Part of a small language model's weights.
Size: MLP 128 SwiGLU, vocabulary 2048, 1.7M parameters.
Architecture: rotary positions, no biases in attention or MLP.
Training: 116M tokens, 3541 steps.
Each number is 128 + 32 x the weight over the matrix's rms, rounded and kept within 0 to 255. Layers, rows and columns count from 0.

# layer 7 MLP down (transposed), 128x128, rms 0.224, rows 23-40, columns 0-127
[[119 154 168  86 173 116 189  38  95  73  94 108 123 109  55 219  62 152 133 132 138 112 122  99 155 108 141 136 105 147 148 117 117  83 175 158 109 140 121 160 155 202 118  77 153 136 135 157  98 111  98 160 147  87 185 152  77 172 163 157 130  68 153  72 150 120 165 141  83  94 125 153 128 147  75 100 106 132 101 133 151  98 113 102 117  98 160 142 105 109 178  91 151 142 117 158 122 152 153 126  88 145 163 140 176 148 140 123 125 129 177  69 116 158 112 124 138 103 101 140  99  76 140 139  83 127  97 167]
 [179  82  73 114 103 141 164 158 118 132  90  99  81 110  92 142 134 133 129 161 153  90 136 154  84 168 108 146 193 148 139  70 112  85 126 150 176 131 127 142 168 156 182 114 103 116 124 140 128 100 122  88  48 120  84 103  82 132 107 138 168  78  61 160 162 154 137 140 173 104 125 138 148 130 129 127 173  72 142 148 140 107 131 175 161 130 138  74 130 218 178 128 139 120 116 137 125  99 144  96 145 115 150 143  87  98 130 145 159 117 105 122 129 160 141  92 113 183 131  97 117 114 168 108 128 129 132 134]
 [134 110  95  89 123  97 112 196 151 101  53 142 136  88 140 149 147 147  41 136 132 111  72 106 190 133 193 196 183 110 169 100 138 102 168 134  81 155 106 146 168 167 130 145 132 154 124 148  96  88  93 126 119 201 179  92 131  93  85  76 156  91 151  72 145 142 192  94  47 119 110 187  87 126 174 168 137 145 156 130 115 115 170 147  74 116 164 121 150 144 138 118 123  98  99 117 122 101  87  63 145  75 142 121  75 111 134 118 182 133 134 107 201 102  99 210 125 115 114 140 143 147 108 128 152 138 116 156]
 [100 216 158 115 120  75 171 126 117 132 124 173 125 140 147 155 178 162 119 100  97  82 143 175 117 129  72 136 168 146 132 102 153 114 143  88 150 141 120 123  89 106 133  85 137 151 169 100 141 137 149 155  82 172 131 142  96 143 162  68 154 190 118 202 126  81 143  83 109 166  73 155 146 110  88 123 116 138 132 154 168 150  93 141 120 144 186 162 131  77 105  93  97 134 179 120 108  86  99  96  80 155 197 141 163 180 107 102 144 114 129  77 141 169 126 107 149 164 104  95 179 144  77  94 129  71 132 159]
 [136 129  95  92 127  87 161 167 166 131 122 168 103 148 152 113 151 108 102 109 141 120 173 104 133 100 100 106  88 171  87 122 123 131 147 201 140 140  92 113 147 138 129 156 136 155 120 158 146 140 165 145 124 145 123 193 145 140 172 159 110  87 133 118 139  72 157 189  95 160 101 151 132  80 137 128 137 155 150 146 115 107 129  94  93 110 159 120 124 118 129 122  79  93 131  88 138 104 120 130 129  95  72 146 136 151 167 122 132 144 241 112  87  89 126 165 111 185 137 189 138 119 136 144 128  98 173 132]
 [ 80 114 120 162 170 206  99  89 158 116 153 109 103 125 137 136 110  66 128 124  84 127 179  82 143 128 162  81 177  90 126 112 122 100 210  67  86 121 149 106 143 142 134 171 177 146 207 127 159 135  92 133  89 141 127 139 161 121 151 125 137 178 128 169 123 174 157 121 114 100 113 139 138  74 111 110 129 139 129 153  86 152 185 128  80 116 173 102 136 131 131  97 171 145  63 165 134 147 136 126 163  95  65 109  96 115  91 111 132  78  83  90 134 138 117 161 147 184 134  24 117 111  89 165 101 133 137  55]
 [154 144 178 120 134  75 166 103  92 128 127 172 155 134 170 100  99 124 123 118 138 189 165 138 151 128  81 105 197 146 116 183 106 137 138 131  75 105 121 125  97 148 117 120 144 130  85 189 141 145 219 117 153 158 135 138  90 153  93 130 149 144  70 114 130 178 151  94  78 159 178 164 128 130  97  88 189 115 152 106 136 166 133 129 138 148 109 127 154 151  78 104  45 108 106 137 131 181 123 104 105 118 184 120 130 125 116 180 163  90  54 124 152 161 123 121  83 135 162 153  60  87 131 154  94 156 142  76]
 [136 118 152  81 150 184  86 152 128  78 104 141  78 173 175 120 150 192  93 102 121 110 136 148 127 112 141 162  91 136  78 135 142 164  99 142 115 147 147 114 137 109 127  75  76 151 173 123 106 163  81 111 106 142  79 150 135 115 113  94 157 128 122 182 174  80 100 128 148 145 154 117 145 176 109 112  80  56 151 197 154 146 114  44  89 149 169 109 169 202 116 116 156 124 114 228 148 143 169  83 161 139 102 187 167  90  83  96 100 126 104  95 120 146  90 130  92 146 101 124  81 133 137 170 196 181  96 121]
 [123  99 134 125 167 164 126 136 133 121  69 132 145 115  86 166 106 136 128  55  78 138 147 123  99 165 114  94  81 101 167  91 119 127 142  55  79  74 119 151 134 114 104 124 125 144 153 136  86  77 170 128  75 152  72  67 119 106 160 120 138 132  84 137 159 146 144  88 124 121 127 133 160  69 103  81 136 160 106 148  71 128 139  97 175 162 153 106 170 123 104 142 114 115  84 150 135 138 142  70 142 144 117 133 116 100 116  95 147 106 126 108 141 140  88 163 113  93 106 126 176 119 158 197 135 129 105 103]
 [106 164 152 156 116 122 128 136  89 164 140 124 119  96  89  77 131 192 157  90 136 131 142 105 119 138  95 133  87 115 160 154  96 110 110 109  30  73  77 134 137 194 168 133 135 136 158 115 158 217 132 137 137 140 165 101  85 104 169 150 102 189  94  72 145 133 159 188  93 202 163 148  86 139 100 137 117 119 115 129  70 109 135  93  76 164  86  94 129 103 135 160 130 142 127  69 116 162 175 119 161 125  72 127 105  98 212 208 178 105 127 128 180 137 138 171 183  95 149 138 152 134 118 141 134 137 161 102]
 [111 122 141 125 197  86 186 122 117 166 135 180  69 149 141  74 176 126 147 188 120 131 151 102 139 121 101 112 123 119 112 103 115 136 155 118 140 149  82 101 127 113  94 120 120 160 118 116 146 150 140 157 127 123 167 132 106 133 141 121 112  81  45  94 104 120 114 105  33 164 137  70 138 180 143 149 139  98 138 112 158  81 108 123 126 121  73 142 158 155 107  87  97 178 173  94 189 110 113 101 156 112 101 123  88 114 165 146 165 114 193 138 139 122 111 113 105  53 171 136 148 148 147 103 124 133 115 124]
 [108 118 115  92 103 182 128  81 118 139  70 122 108  88 148 143  91 177  98 128 138  95 132 115 123 101 152 164  81 143  92  90 132 116 141 112 165 143 157 181 145  72  90 153 145 202 152 188 165 131 123 164 107 174  81 111 131 146 118 135 132 108 147 101 159 123 134 142  71  99 140 146 177 115 118 105 140  63 191 178 112  84 154 128 181 117 133 130 161  98  48 124 160 213 162 110  97 156 115 150 140  98 184 188 100 118  75 107 116 135  52  82 139 166 108 147 118  90  89 100  99  93  87 123  87 138 161 177]
 [101 144  64 133 141 127  60 183 141 161 119 113 159 133 142 161 102 133 134 160 196  90 112  88 126 188  84 109 197 168  97  95 137  75  99 117 167  90  80 144 121 115 121 123 114 163 126 136 139  96  79 121 104 102  97 115 101 139 126 142 153 155 108 144 113  97 103  76 145 140 112 102 155 142 125  91 130  95 148  96 137 139 141 148 139 165 116 121 145 183 137 139  93 140  99 113  87 177 131  98  90 175  97 116 163  94  97 100 142 150  54  95 130 128 117 143 196 204 126 179 115 166 159 187 161 159 169 128]
 [114  89  88 138 136  96 160 142 141 128 140 130 122 108  84 159  80 188 194 161 153 107 108 151  90  85 124 113 147  66 127 170 154 132  89 108 112 104 128 167 154 108 167 141 129  63 145 119 129 124 134  93 106 110 128  91 172  79 129 120 143 134 102 166  73  82 130 125 128 103 134 108  97 135 116 111 154 111 113 117 155 147 110  94 153 153 138 124 125 228 116 147 166 146 140  60  90 164  69 142 139 197 100  40 145  96 144 103  64 136 124 152 119 130 158  94 142 108 163 181 118 146 182 143 126 181 135 113]
 [120 154 104 121  98  82 107 246  87 161 153 164 127 149  78  99 112 142  93 146  81 209  77 126 133 135  64 158 149  88 140 148 144 113  86 188  66 155  68 133 135 161 158  53 155 162 194 126 188 193 191 106 117 157 139 101 153 134 145 112 151 162 136  71 111 144 106 126 126 142 129 157  76 166 110 182 121  88 163 124 127 115 140 158 169 150 129 140 128 145 166 148 136 135 141  97 138 109 167  87 131 140 115 151 114 156  46 159 158 155 139 127 105 123 150 139 151 147 136 145 131 149 133 141 115 124 146 141]
 [ 92 127 151  81 173 117  76 104 162 119 118 122 125 116  89 140 158 128 147 139 100 155 125 139 118 115 141 135 140 189 128 162 156 146 115 129  92 114 159 163 136 138  96  90 143 105 110 118 119 111 110 153 101 143 116 144 122 108 147 212 132 174 154 103 158 179 165  92 170 157 118 108 133 140 102 103  40  95  28 130 139 176 139 150 122  95 139  98 123  69 128 174  84 148 109  68 144 115 159  79 186 176 107  71 120 141 146 150 124  84  94 171 116  83 144  99 105  66 119 123 141  89 123 137 119  70 133 108]
 [ 92 150 104 167 154 122 116 136 123 196 146 222 125 139 130 106 154 109  96 169  86  78 161 103  86 160 116  61 104 103 139 122 151 122 155 145 108  67 119  77  90 151 147 113 141 149 153 149 116 237 146  69 149  60  53 123 133  94 126  71 140 130 141 151 138 115 140 142  75 110 126 122 126 119 114 180 178 142 146 136 160 166 142 115 147 154  86 139  97 153 165 134 126 119  69 169 182 123 122 211 109 161 137 113 150 112 146 129  91  73 166 143 125 130  68  97 191 137 128 109 129 104 131 112 160 101  97 194]
 [157 100  71 147  99 164  84 139 112 147 162  96 139 126 126 166 137 124 103 184 115 134 132  54  92 175 119 146 149 169 155 153 144  92 168  89 121 119 138 128 188 139 158 137 104 116 116  93 161  83 167  97 106 118 150 135 113 137 143  92  96  96  75 114 126 146 132 114 153 121 124 112 112 111 152 101  59 113 124  71 175  94 136 148 155 107 144 160 143 138 102 163 143 148 134 105 131 122 127 126 139 137 131 154  59 119 101 113 149 107  78 105 144 137 150 130 102 165  98 126 133 150 138  94 100 142 216 120]]
# layer 7 MLP gate, 128x128, rms 0.238, rows 24-41, columns 0-127
[[ 66 140 173 133 130 167 102  97 165 216 167 125 169 149 169  83 106 167 157  58 116 182  99 166 115 124 181 153 142 145 147 181 140 151 113 141  63 191 143 161 127 154 130 147 142 146 104 211 108 165 131 106 116 150 129 126 151 151 164 124 105 133 174 113  90  82 139 172 128  97 146 100 129 173 110 136  75 147 112 145 109 149 149  93 149 145 110 149 115 106 133 149 152 208 128 168  93  97  98 174 140 115  52 104  69 155 106 151  51 125 183 159  96 137 150 139 137  94 156 153 154  72 136 132 156 169 165  60]
 [119 148 148  33 160 170 157 144  90 101 114 118 104 161 110  85 132 145  85  83  90 143 162 121 135 119 115 165 104 185  95  49 171 123 114 133 179  98 156 102 134 186 145 165  94 153  58  86 117  97 106 130 130 164 158  86  71 176 211  83 163 127 145 153  50 133  32 194 134 122 157  47 120 117  82 108 123 112 135 132 165 115 140 120 112 118 102 155  50 106  85 126 157 137 163 162  83 173 116 158 122 127 133 132  92 187 152  98 103 128 150 154 116 110 164  78 175 142 130 149 127 123 132 113 117 139 109 145]
 [ 88 145 115 137 179 175 158 141 146 157 132 156  93 108 109 152  63 107  92  87 130 130 142 100 100 138 128 143 110  69 134 188  96  91 143 125 139 153 197  94 114 172 128 129 100 173 138 124 167 148 105 120 144  71 132 115 154 128 127  76 158  99 168 156 178 217 144 151 113 100 125 140 129 103  85  96 153 148 166  97 107 143 106 138 168 122 169 126 156 134 118 150 105 113  99  86 169 182  94 113 139 118 126 156  66 138 147 153  98  70 103 179 100 153 168 141 153 148 121 130 130 107  79 131 117 124 106 140]
 [109  96 107 123  76  93 138 114 113 121 167 102 109  97 135 165 166 152  93 161 140 161 121 104  96 125 179 120 135  96 158 129 121 128 131 110 106 179 131 145 105 134 117 123 131 139 131  76 131 130 111 148 135 130 136 101 144 194 122  78  87  73 183 110 123 134 109  51 150 164 157 141  82 109 107 162 105 150 101 108 148 113 119 172 149 131 118 112 129 172 102 115 152 136 103 191 137 111 139 118 156 109 182 165  98 153 152 113 108 151  91 124 128 105 106 117 124  66 118 147 141 140  86 149 114  84 163 210]
 [120 138 170  84  62 149 114 166 144 186 145 159 139 140  78 158  96 161 184 110 143 158 114 123 167  69 125 187 133 100 172 139 155 135 144 143 183 180 155  75 130 129 123 160 104  91 155 167 112 145  57 101 124 129 104 131 114 104 114  94 136 102 102 186 145 142 109 161  82 110  63  90 149 104 144 115 155 126 138  96  98  87 169 108 106 111 130 159 132 126 168  74 147 113 120 100 116  89  94 138 136 131  96 104 146 138 105 120 133 126 118 140  68 120  80  44 119 161 120  61 163 127 145 207 101  78 173 139]
 [133 161  85  65 139 108 143  83  86 165 141 144  58 144 149 132 123  74 119 112 166 185 155 116 116 132 122 145 117 120 167 135 103 129 136  86 174 151 197 146 125 160  27  99 105 131  76 128 116 108 153 146 129 137 130 110 158 129 159 148 127 134 166 114 142 118 102 166 114 169 102  99 143 138  90 128 112 162 179 125 127 139 167  98 142 132 140 161  44 107 132 104 135 125 108  76 172 139 139 167 109  77  65 158 169  95  84 128 158 141 163 130 134 111 122 181 110 145 155 121 150 125 132 182 174 102  58 124]
 [118  54 118 109 178 139 101  86 128 150 123 126 222 168 148 122  73  61 211 142 138 186  97 120 137 109 125 141 100 152 119 128  89 122 183 156 122 144 113 151 129 142 120 195 125 149 152 163  76 146 127 124 180 113 127  92 116 147 133 100 114 108 169 142 164 127 130 140 148 127  91  98 164 120  86 176 133  90 141 104  82  59 172 159 121 101 109  36 124 123 162 127 107 126  99 167 138  58 167 141 150 114  55 124 153 127 163  69  95 155 126 175 166 152 149 184 147 159  96  76 170  88  98 130 139 139 139 162]
 [161 181 107 156 145 116 142 151 142 181 105  92 110 152 150 130  76 108 164 116  87 138 193 170 119 132 110 129 114  84 136 139 177 101 118  90  67 142 118 172 123 141 105 131 132 123  94  61 114 109 133 145 124 139 108 207  73 161 155 105 114 111 150 104 184 114 156 153 154 102 129  84 168 114 169 180 145  90 117 109 103 113 144 110 168 171  91  82 106 106 149  84 113 191 154 186 126 113  69 123 162 128 143 195  60 130 157 113  99 133  97 116 121 102 120 123 140 146 159 144 128 122 142 180 102 135 172 163]
 [111 147  94  91 126 127 144 142 130 126 197 149  78 102  89 148 146 166 123 136 154 127 169 122 135 121 114 153 165 193  64 201 185  72 113 171 100 138 138  82  90  75 121  93 161 133  86 128  93 169 161 111 119 148 137 100 155 141 153 159  88  60 185  45 116 175 154 126 116 149 124 190 107 179  78 158 122 155  69 102 123  97 229 158 120  94 104 160 134 112 108 160 122 132  81 141 132 174 128  72  96 173 141 141 135 109 164 123 126  86 149 133  87 124 127  48 182 120 106 166 136 129 103 125 113 174 120 147]
 [137 164 147 186 111 152 124 153 161 129 125 138 198 101  60 115 156 116 141 121 171 191 169  78 146 114 140 135 122 161 125 159 112 172 143 133 121 110 116 125 146 144 112 154  69 157  33  78  84 140 174 137 141 125 137 133 154 126 142 103  83 164 177 153 112 111 215  68 132  55 109 142 120  96 152 183 148 106  90 128  71 104  83 176 127 119 135 109 131  94 183 129 172 104  97 120 119  82 140 149 148 154  90 120 147 111  88 123 107 111 110 116 137 127 175 136 176 144 177 100 132 121  98 139 159 154 176 159]
 [140 128  57 122  87 112 109 129  85  77 134 192 145 133 112 145 138 108 165 145  83  84 146 195 104 156  88 122 130 184 151 205  93  98 119  62 118 157 194 103 130 127 124 121 168 118 123 165 148 130 140 156 160 126 147 139 153 162 124 110 160 148 201  97 134  46 123 121 217 159 124 121  98 153 103 149 178 171 136 155  81  86 141 132 172 106  85 103  92  85 132 116 106 148 161 169 170 137 101 127 115 160 110 125  87  86 136 158 115 150 131  90 116 135  80 170 144 128 172 149  67  98 125 153 166  93 153 105]
 [165  87 112 166 115 136 101  78  80 134 153 154  90 115 163  58 177 136  89 160 147  90  92 146 162 125  84 137 132  65  88 117 143 146 151 179  81 161 174 131 146 176 103 188 114  23 176 190 137  78 143 134 108 137 129 124 172  82 143 157 123 110  97 170  59 200 114 149 163 149 145 141 124 126 130 115 133 113  95 134 139 107 124 167  91 117  88  91 144  79 160 155 166 148 122 136 159 106 195 141 137 149  81  75 118 113 146 108  71 165 144 134  88 123 109 109 121 111  98 125 122 205 109  85 139  62  96 107]
 [136 190 180 139 114 135 123 133 131 124 131 129 167 101 105 125 147  40 131 132  96 114 162  94 196 120 149 148  87 201 165 145 149  63 139 162 152 122 151 192 117 136 100  79 148 180 110 155 127 132 176 180 168 133 137 143 106 121  91 144 113 107 134 145 172 122 188  93 104 126 133 110 189 112 130 103 146 128 142 176 102 174 133 176 150 124 111  93 123 135 122 110 131 162 145 146 112 146 141 127 130 143 100 176 124 174 131 107 136  87 116 186 162 136 170 103 112 145  74 145 166 119 139 115  85 111 104  93]
 [ 85 116 134 108 127  55  99 140 138 122 170 159 121  99 146 112 153 111 135 122 180 132  75 111 204  89 135 106  69 124 108 161 114 199 114 168 138 148  93 151 141 188 106  68 149 121  94 150 157 122  83 190 125 171 106 115 103 199 138 149 119 172 123 147 128 137 166 100 123  66  88 111 131 130 209 194 114 152 115 119 110 108 180 139 149 128  97 136 168 120 157 154 104 102 156  92 139 159 126 164 126 166 176 133  67 118  87 145 181 117 115 147  94 100 109  68 111 157 100 168  57 104 108 157 138  83 141 116]
 [175 170 153 192  89 117 109 140 130  68 176  86 171 142 125  93 163 123 133 130 138 138 105 103 133 135 133 170 167 148 144 118 163 171 130 123  72 179 125 157 155 136 161 144 100 162 126 187 132 127 105 102 147 106 173 105 150 112 115 169 141 141 133 135 126 136 122 105 126  87 123 126 149 161 187 160  90 130 115 167 123  53 147 153 113  81 138 184 173 117 168 118 155 115 129 118 126 145 111 138 124  99  88  67 154 116  81 146 113 128 151 137 112 113 123 135 106 173 152 112 136  70 145 167 115 101 130 123]
 [105 145 110 169 140  81 127  87 168  88 151 130 178  61 182 121 164 218  71 126 152 189 158 165 113 116 191 179 162 162 177 125 125 188  69  89 136 119 175 148 114 149 147 167 112 146 115 119 132  78 128 101 110 120 149 145 173 180  98 123 140  73 161  84  86 109 141 113 110 153 118 159 117  86 154  91 172 109 156  70 113 167 177  77 161 140 130 128 191 106  63 144 148 109 194 108 185 179 102 152 114  72 141 176 139 107 195 133 168 128  94 133 131 173 163 130 141 166 124 123  90 107  76 143 147 125 171 125]
 [117 155 216 139 101 146 121 144 122 169  84 150 134 111 101 134 130  68 123 138 155 146 185 135 156 133 129 113  52 156 109  86 119 153  81 146 136 131 139 145 138 131 170 170 116  92  91 143  84 149 157 105 125 142  71  98 154 121  97 160 127 120 107 184 145  83 110 195  88 146 103 154 118 141 127 130 197  86 173 149 209 117  83 113 134 119 106 106 122 190 152 196 103 101 102 153 126  84 137  93 108 108 142 100 136 119 121  92  75 134 105 119  85 155 132 103 120 199 106 148 206 114 138 123 133 157 101 102]
 [ 82 104  79 155 140 133 113 214 128  80 106 159 113 150 132  81 103 140 127 160 204 111 169 153 132 125  86 168 120 140 113  79 176 171 155  78  89 134 148 157  74  62 149 168 141  87 136 130  80 122 136 125 123 112 144 184 100 131  41 148 105 138  77 146 149 179 125 140 146  67 156 104 136 154  99 199 111  94  89  92 137 134 119 136 142 126  85 111 107  64  94 128  76 113  84 144 130 141 140 108 145 120 165 106 139 174 143  44 142 130 108 163 171 121 161 106 117 152 202 101  80  93  85  95 135 100 136 176]]
# layer 7 MLP up, 128x128, rms 0.238, rows 24-41, columns 0-127
[[121 121 149  91 147 125  64  96 133 139 103 158 134 187 163  95  86 156 158  98 114 132 134 104 129 121 144  84  83 153 107 109 166 118 188 144 103 100 133 104 140  93 135 126 110 148 134 123 130 133 129 134 166 140 146 139 174 148 142 127 103 167 183 112 130  86 149 140 104 102 119 125 151 117  91 114 115 153 101 124 117 150 152 108 194  94 135 155 105 106 106 133 145  73 191  90 137 194 114 161  83  89  96 163 139 109 121 171 119 174 180 148 119 125 113 153 130 102 150 164 158  91 133 158 188 176  86 129]
 [196 164 111  77 118 114 157 205 133 151  95  42 109 126 103 127 148 121 102 119  23  61 111  67 120 174 140 136  73 157 109 104 194 105 117 106 124  84 158 141 142 125 141 125 162 150 112 101 108  94 112 116 160 117 102 124 182 161 138  87 121 167 165 174 149  95 104  39 145 112 127 148 144 176 154  90  87 126 104 165 110 143 120 190 104  93 148 117  86 108  95  79 101  71 149 125 104 115  74 119 126 108 133 104 140 123  93 125 134 177 140 106  71 109 130 111 125 114 152 155 116 141  98 159 128 117 139  80]
 [ 72 133 186 132 143 160 137 128 138  93 127  97 109 143 126 152 140 126 120  97 160  93 150 118 111  97 184 144 147 119 141 110 112 145 101 149 127 101 210 192 111 101 139 125 141 135 127  71 158  97 137 156  79 145 112 121  71 179 137 131 115  67 109 122 144 135  60  65  83  84 102 161 151 153 129 110 138 141 167 134 114 122 106 154 142 117  67 190 130 146 110 152  92 126 170 111 138 118 121 146  23  81 127 164 175 149 152 133 115 147 157  81  90 112 151 108 152 155 137 177 146 135 113  95 173  88 135 147]
 [161 104 152 136 102 111 160 102 119 141 133 122 128 149  73 104 142 116 100 156 159 125 159 201 121 144 126 160 118 157 119 105 158 184 118 135 157  81  67 144 169  98 122 184 130 118 165 134 106 120 157 181 124 131 144 153 141  97 153 102 191 159 162 203  66 201 108 164 168  48 123 129 188 128 112 110 101 156  77 135  94 115 129 176 144 102 114 147 133 102 106 158 126 130 116 118 121 133 132 157 117 153 127 102 171 142 162 105 156 159  55 139 134 158 138 109 135  87 129 132 111 125 166 159 117 132  58 109]
 [144 140 125 125  67 156 167 115 145 141 131  91 169 140 115 105 109 159 132  88 141 131 158 108 118 147 103 118  96 148 106 172 125  60 142 122 112 180 141 129  97  97 136 110 138 163  82 121  86 119 126 128 190 183 150 159 106  92 115  87  82 141 128 159 106  96 119 142 159 146 129 132 125 126 121 149 164 157  58 147  81 142 150 116 109  66 156 119 104 123  95 107 139 102  73 160  32  88  54 183 126 135 153 156 109 129 154 131 164 154 165 152  98 180  65  82 148 109 114 148  92 149 160 103 183 111  87 174]
 [108 137 149 163 108 158 137  83 179 100  88 171 105 134 174  81 201 135 115 147 130 178 145 151  94 169 170 105 134 130 168 112 120 113 126 113 110  91 125 106 155 202 134 119  96 207 113 140 202 133 123 111  95 161 143 182  78 125 203 129  99 125 170 152 155 101 182 105 136  36 197 148 126 160 142 144 123 141 135 128 124 128 107  73 104 175 154 105  81 138 143 160 119 135  95 129 152 178 164 114 127 147 113 126 102 141 116 151 118 125 162 133 107 157 110 133  53 156 117 130 123  89 178 158  98 161 148 123]
 [127 144 132 125 183 126 175  71 136 133 140 124  97 178 159 179 122 144  80 197 137 194 128  74  70 123  73 118 180 132 153  82 138 161 180 169  77 119 164 108 121  98  68 131  85 124 115 179  81  81 158 160 153 176 192 123 119 147 144 117 147 100  35 103 101 187 168 136 109  93 111 109 137 115 131 175 165  79 163 115 133 144 163 138 130 132 141 115 194 123 111  89 116 135 150 200 116 130  85 104 142 122 124  93 119  94 121 155 168 142 153 117  87 133 117 135 144 152 125 136 127  70  97 161  92 204 127 114]
 [ 65  92 111 157  88 201 122 111 142 129 159 120 155  64 131 139 116 110 124 157 125  68  59  80 121 159 201 160 137 139 102  99 109 155 157 118 234 144 151 115 101 161 119 151 103  84 132 165 156 141  94 140 132 133 123 126 112 149 142 126  92 125 142 107 126 106  90 135 100 143 120 156  88 108 157 142 117 104 151  98 162 154 158 137 128  95 152 118 143 108 168 140 136 146  78 144  88 144 131 179  94 113  92 151 124 144  69 139 100  88 122 173 118 172 133 172 162 203 190  98 146 122 139 102 149  94 106 156]
 [138 106 152 157 125 169  80 164 115 128 143 109 100 131  57  84  77 110 119  68 103  59 113 103 154 104 128 113  70  73 119  93 106  95  37 155 177 116 123 174 122 120 194 228 134 140  90 151  70  86 128 112 101 150 176 124 115 149 103 157  89 126 175 136  76  32 104 173 164 135 119 136 117 136 174  87  66  61 100 100 113 131 124 126  86 164 123 129 136 136 145  38  92 129 105 164  90 126 188 136 109 181 157 143 115 115 148 129 129 122  93 149 170 145 143  78 170 101 147 164 167  87 119 192 173 142  80 115]
 [147 123  95 108 115 117 144 125  90 123  74  91 184 120 110  82 129 191 140 171 146 176 151 154 157 147 106 114 158 144 148 163 148 143  87 165 173 125 119  72 162 142 167 140 112 165 130 150 114  67 130  83 124  70  62 107  87 111 151 160 149 150 103 134  93 127 132 118  57 153 139  74  73 202 111 153 107 105 172 132 101 133 151 104 140 154  92 166 118 131 148  77 160 186 105 124 155 122 151 121 110  76 123  89 143 155 139 103 110 106  57 117 122 131  94 115 158 154 109 134 112 175 195 134 147 141 180 131]
 [136 128  83 122 146 129 109 115 123 166 121 142  81 155 127 119 150  73  85 157 108 143 103 115 118  80 172 151 129  86 106 133 173 128 105 191 144 138  37 199 153 137 135 193 146 122 140 126 101  92 142 151  64 102  40 118  89 147 214 157 119 129  86 110 150 159 132 121  61  88 124 135 115  79 159  94 147 171 154 171 167 159  34  93 172 100 136 152 157 163 164 142 126 122  98 135 147 128 109 153 146 135 134 144 123 121 114 106 164  94 103  95 141 178 119 123 111 124 123 111 176 126 124 116 110 159 172 186]
 [123  45 150 103 108 149 184 147 152 111 102 124 136 152 130 144 145 115 133 122 155 148  97 180 141 111 148 145 135 102 129 122 111  47 115 151  91 147 115 105  97 139 101 141 141 115  93 106 109 153 120  96 127  87 168  83 143  81  71 108 202 100 140  90 170 142 122 132 194 197 133  87 122 126  87 155 127 131 134  48 108 129 124 108 129  52 129 124  73 158 179 145 196  72 116 137 108  52  80 146  95 147 154 130 183 139 162 113 189 134 171  86 124 170 115  86 165  78 124 102 109 108 134  93 177  82  95 156]
 [154 189 147 152 107 136 108 208 135  73  84 167 123 106 106 177 119 165  61 150 114 101 111  83 122 122 222 118 165 108  86  90 103 162 105 145 135 139  91 110 154 171 103 138  88 130 157 145 136 110 153 174 131 149 126 117 103 132 121 136 104 147  70 138 175 110 193  95 166 103 122  93 139 145 141 119 137 130 117 178 159 156 196  85 105 133  92  82 102 160  91 111 136 142  67 132 119  63 117 158 163 118 140 175 176 139  96 130 179 119  68 119 138 102 107 122 111 159 136 141 133 101 182 117  72 108 123 150]
 [106 172  66 162 134  95 112 129 160 216  89 131 116 116 106 102  94 102 159 121 132 129 110 160 111 174 132 118 127  84 139 148 112 151  95 168 100 132  98 157  88 114 111 127  97 146 121 161 173 118 131 169 164 101  82 131 157 135  95 188 183 145 105 159 123  45 127 103  89 151 113 121 168 170 117 127  65 135 120 128 167 117 155 160 138 121 140 165 119 117 136 166 105  62 122 107 114 192 103 151 189 170 146 143 130 150 140 135 102  91 137 197 133 169 158 105 165 205 146 122 128 104 112 177 166 134 117  87]
 [ 74 100 125 136 122 105 120 114 169 141 154 137 116 133 187  95 141 112  95 128 130 124  86  64 116 145 127 128 143 139 153  89 132 138 140 104 162 121 131 104 146 106 111 168 152 167 144 184 141  98 109 131 114 155  65 110 183 131 122 131 213 154 128  77 146 159 108 137 100  63 122 114  90 119 109  81 124  77 148 151 157 146 100  98 137 165 132  85 149 131 155 110 100 105 211  63 150  80 190 148 102 126 148 120 205 143 178 138 130 165 162 135  99 107 135 121 120 135 171 149 148 135 126  94  91 149 149 146]
 [214  97 128 135 210 131 123 152  93 159 133 157 105 112 107 105  97 101 176 117  84  96 153 111 112 115  47 121 126 112 145 131 150  44 135 177 168 134 126 104  86  95 115 106  74 138 179 132 114 155 160 132 143 139  93 127 160 110  99 128 137 149 113 167 154 182 192 202 112 118  94 128 217  73  99 118 164 108 146 100 106 170 111 157  92  47  68 112 126 139 172 114 113 146  84 146  44 124  82 174 121 158 109  96 127 163 159 113 115 131  92 113 134 142  28  82 102 135 161 138 129 135 199 126 125 144  91 138]
 [175 112  97 124  77 111 121 103 134  80 163 150 109 156 145 111 166  90  65  72 107  88 160 144 157 183 101 160 128 119 130  86 141 186 116 121 130 145 159 141 115  75 146 176 112 151  97 136 140 113 111  43 108 143 141 155 175 113 121 142 153  92 125 165 112 135 123  78 111 140  91 170 125 120  77 113 125 149 105 115 120 148 121 187 129 185 104 162 100 189 171 145 174 159 125  93 110  98  98  50 148 112 144  94  90 156 114  55 203 175  69 112 179  84 146 101 126 152 102 106 144 143 136 127 120 161  67 189]
 [164 188 117 176 134  87 168  90  85 140  89 176 216 130 148 146 171 137 111 140 146 201 124  80 101 185 196 146 190 132 130 142 113 108 202 145 129  82 121 132 194 144 197  85 134 106 126 177 163 146 136 158 145 168  87  75  65 149 106 139  92  52 182 154 205 105  90  96 170 172 136 112 145 143 146 146 132 116 111 106  91 106 117 114  79 147 108 146 124 123  94 107  88 117 139 115 129 112 199  92 150 124 113 104  79 146 130 174 102 124 132 100 110 135 120 153  91 126  93 109 203 138 136  75 134 137 162 120]]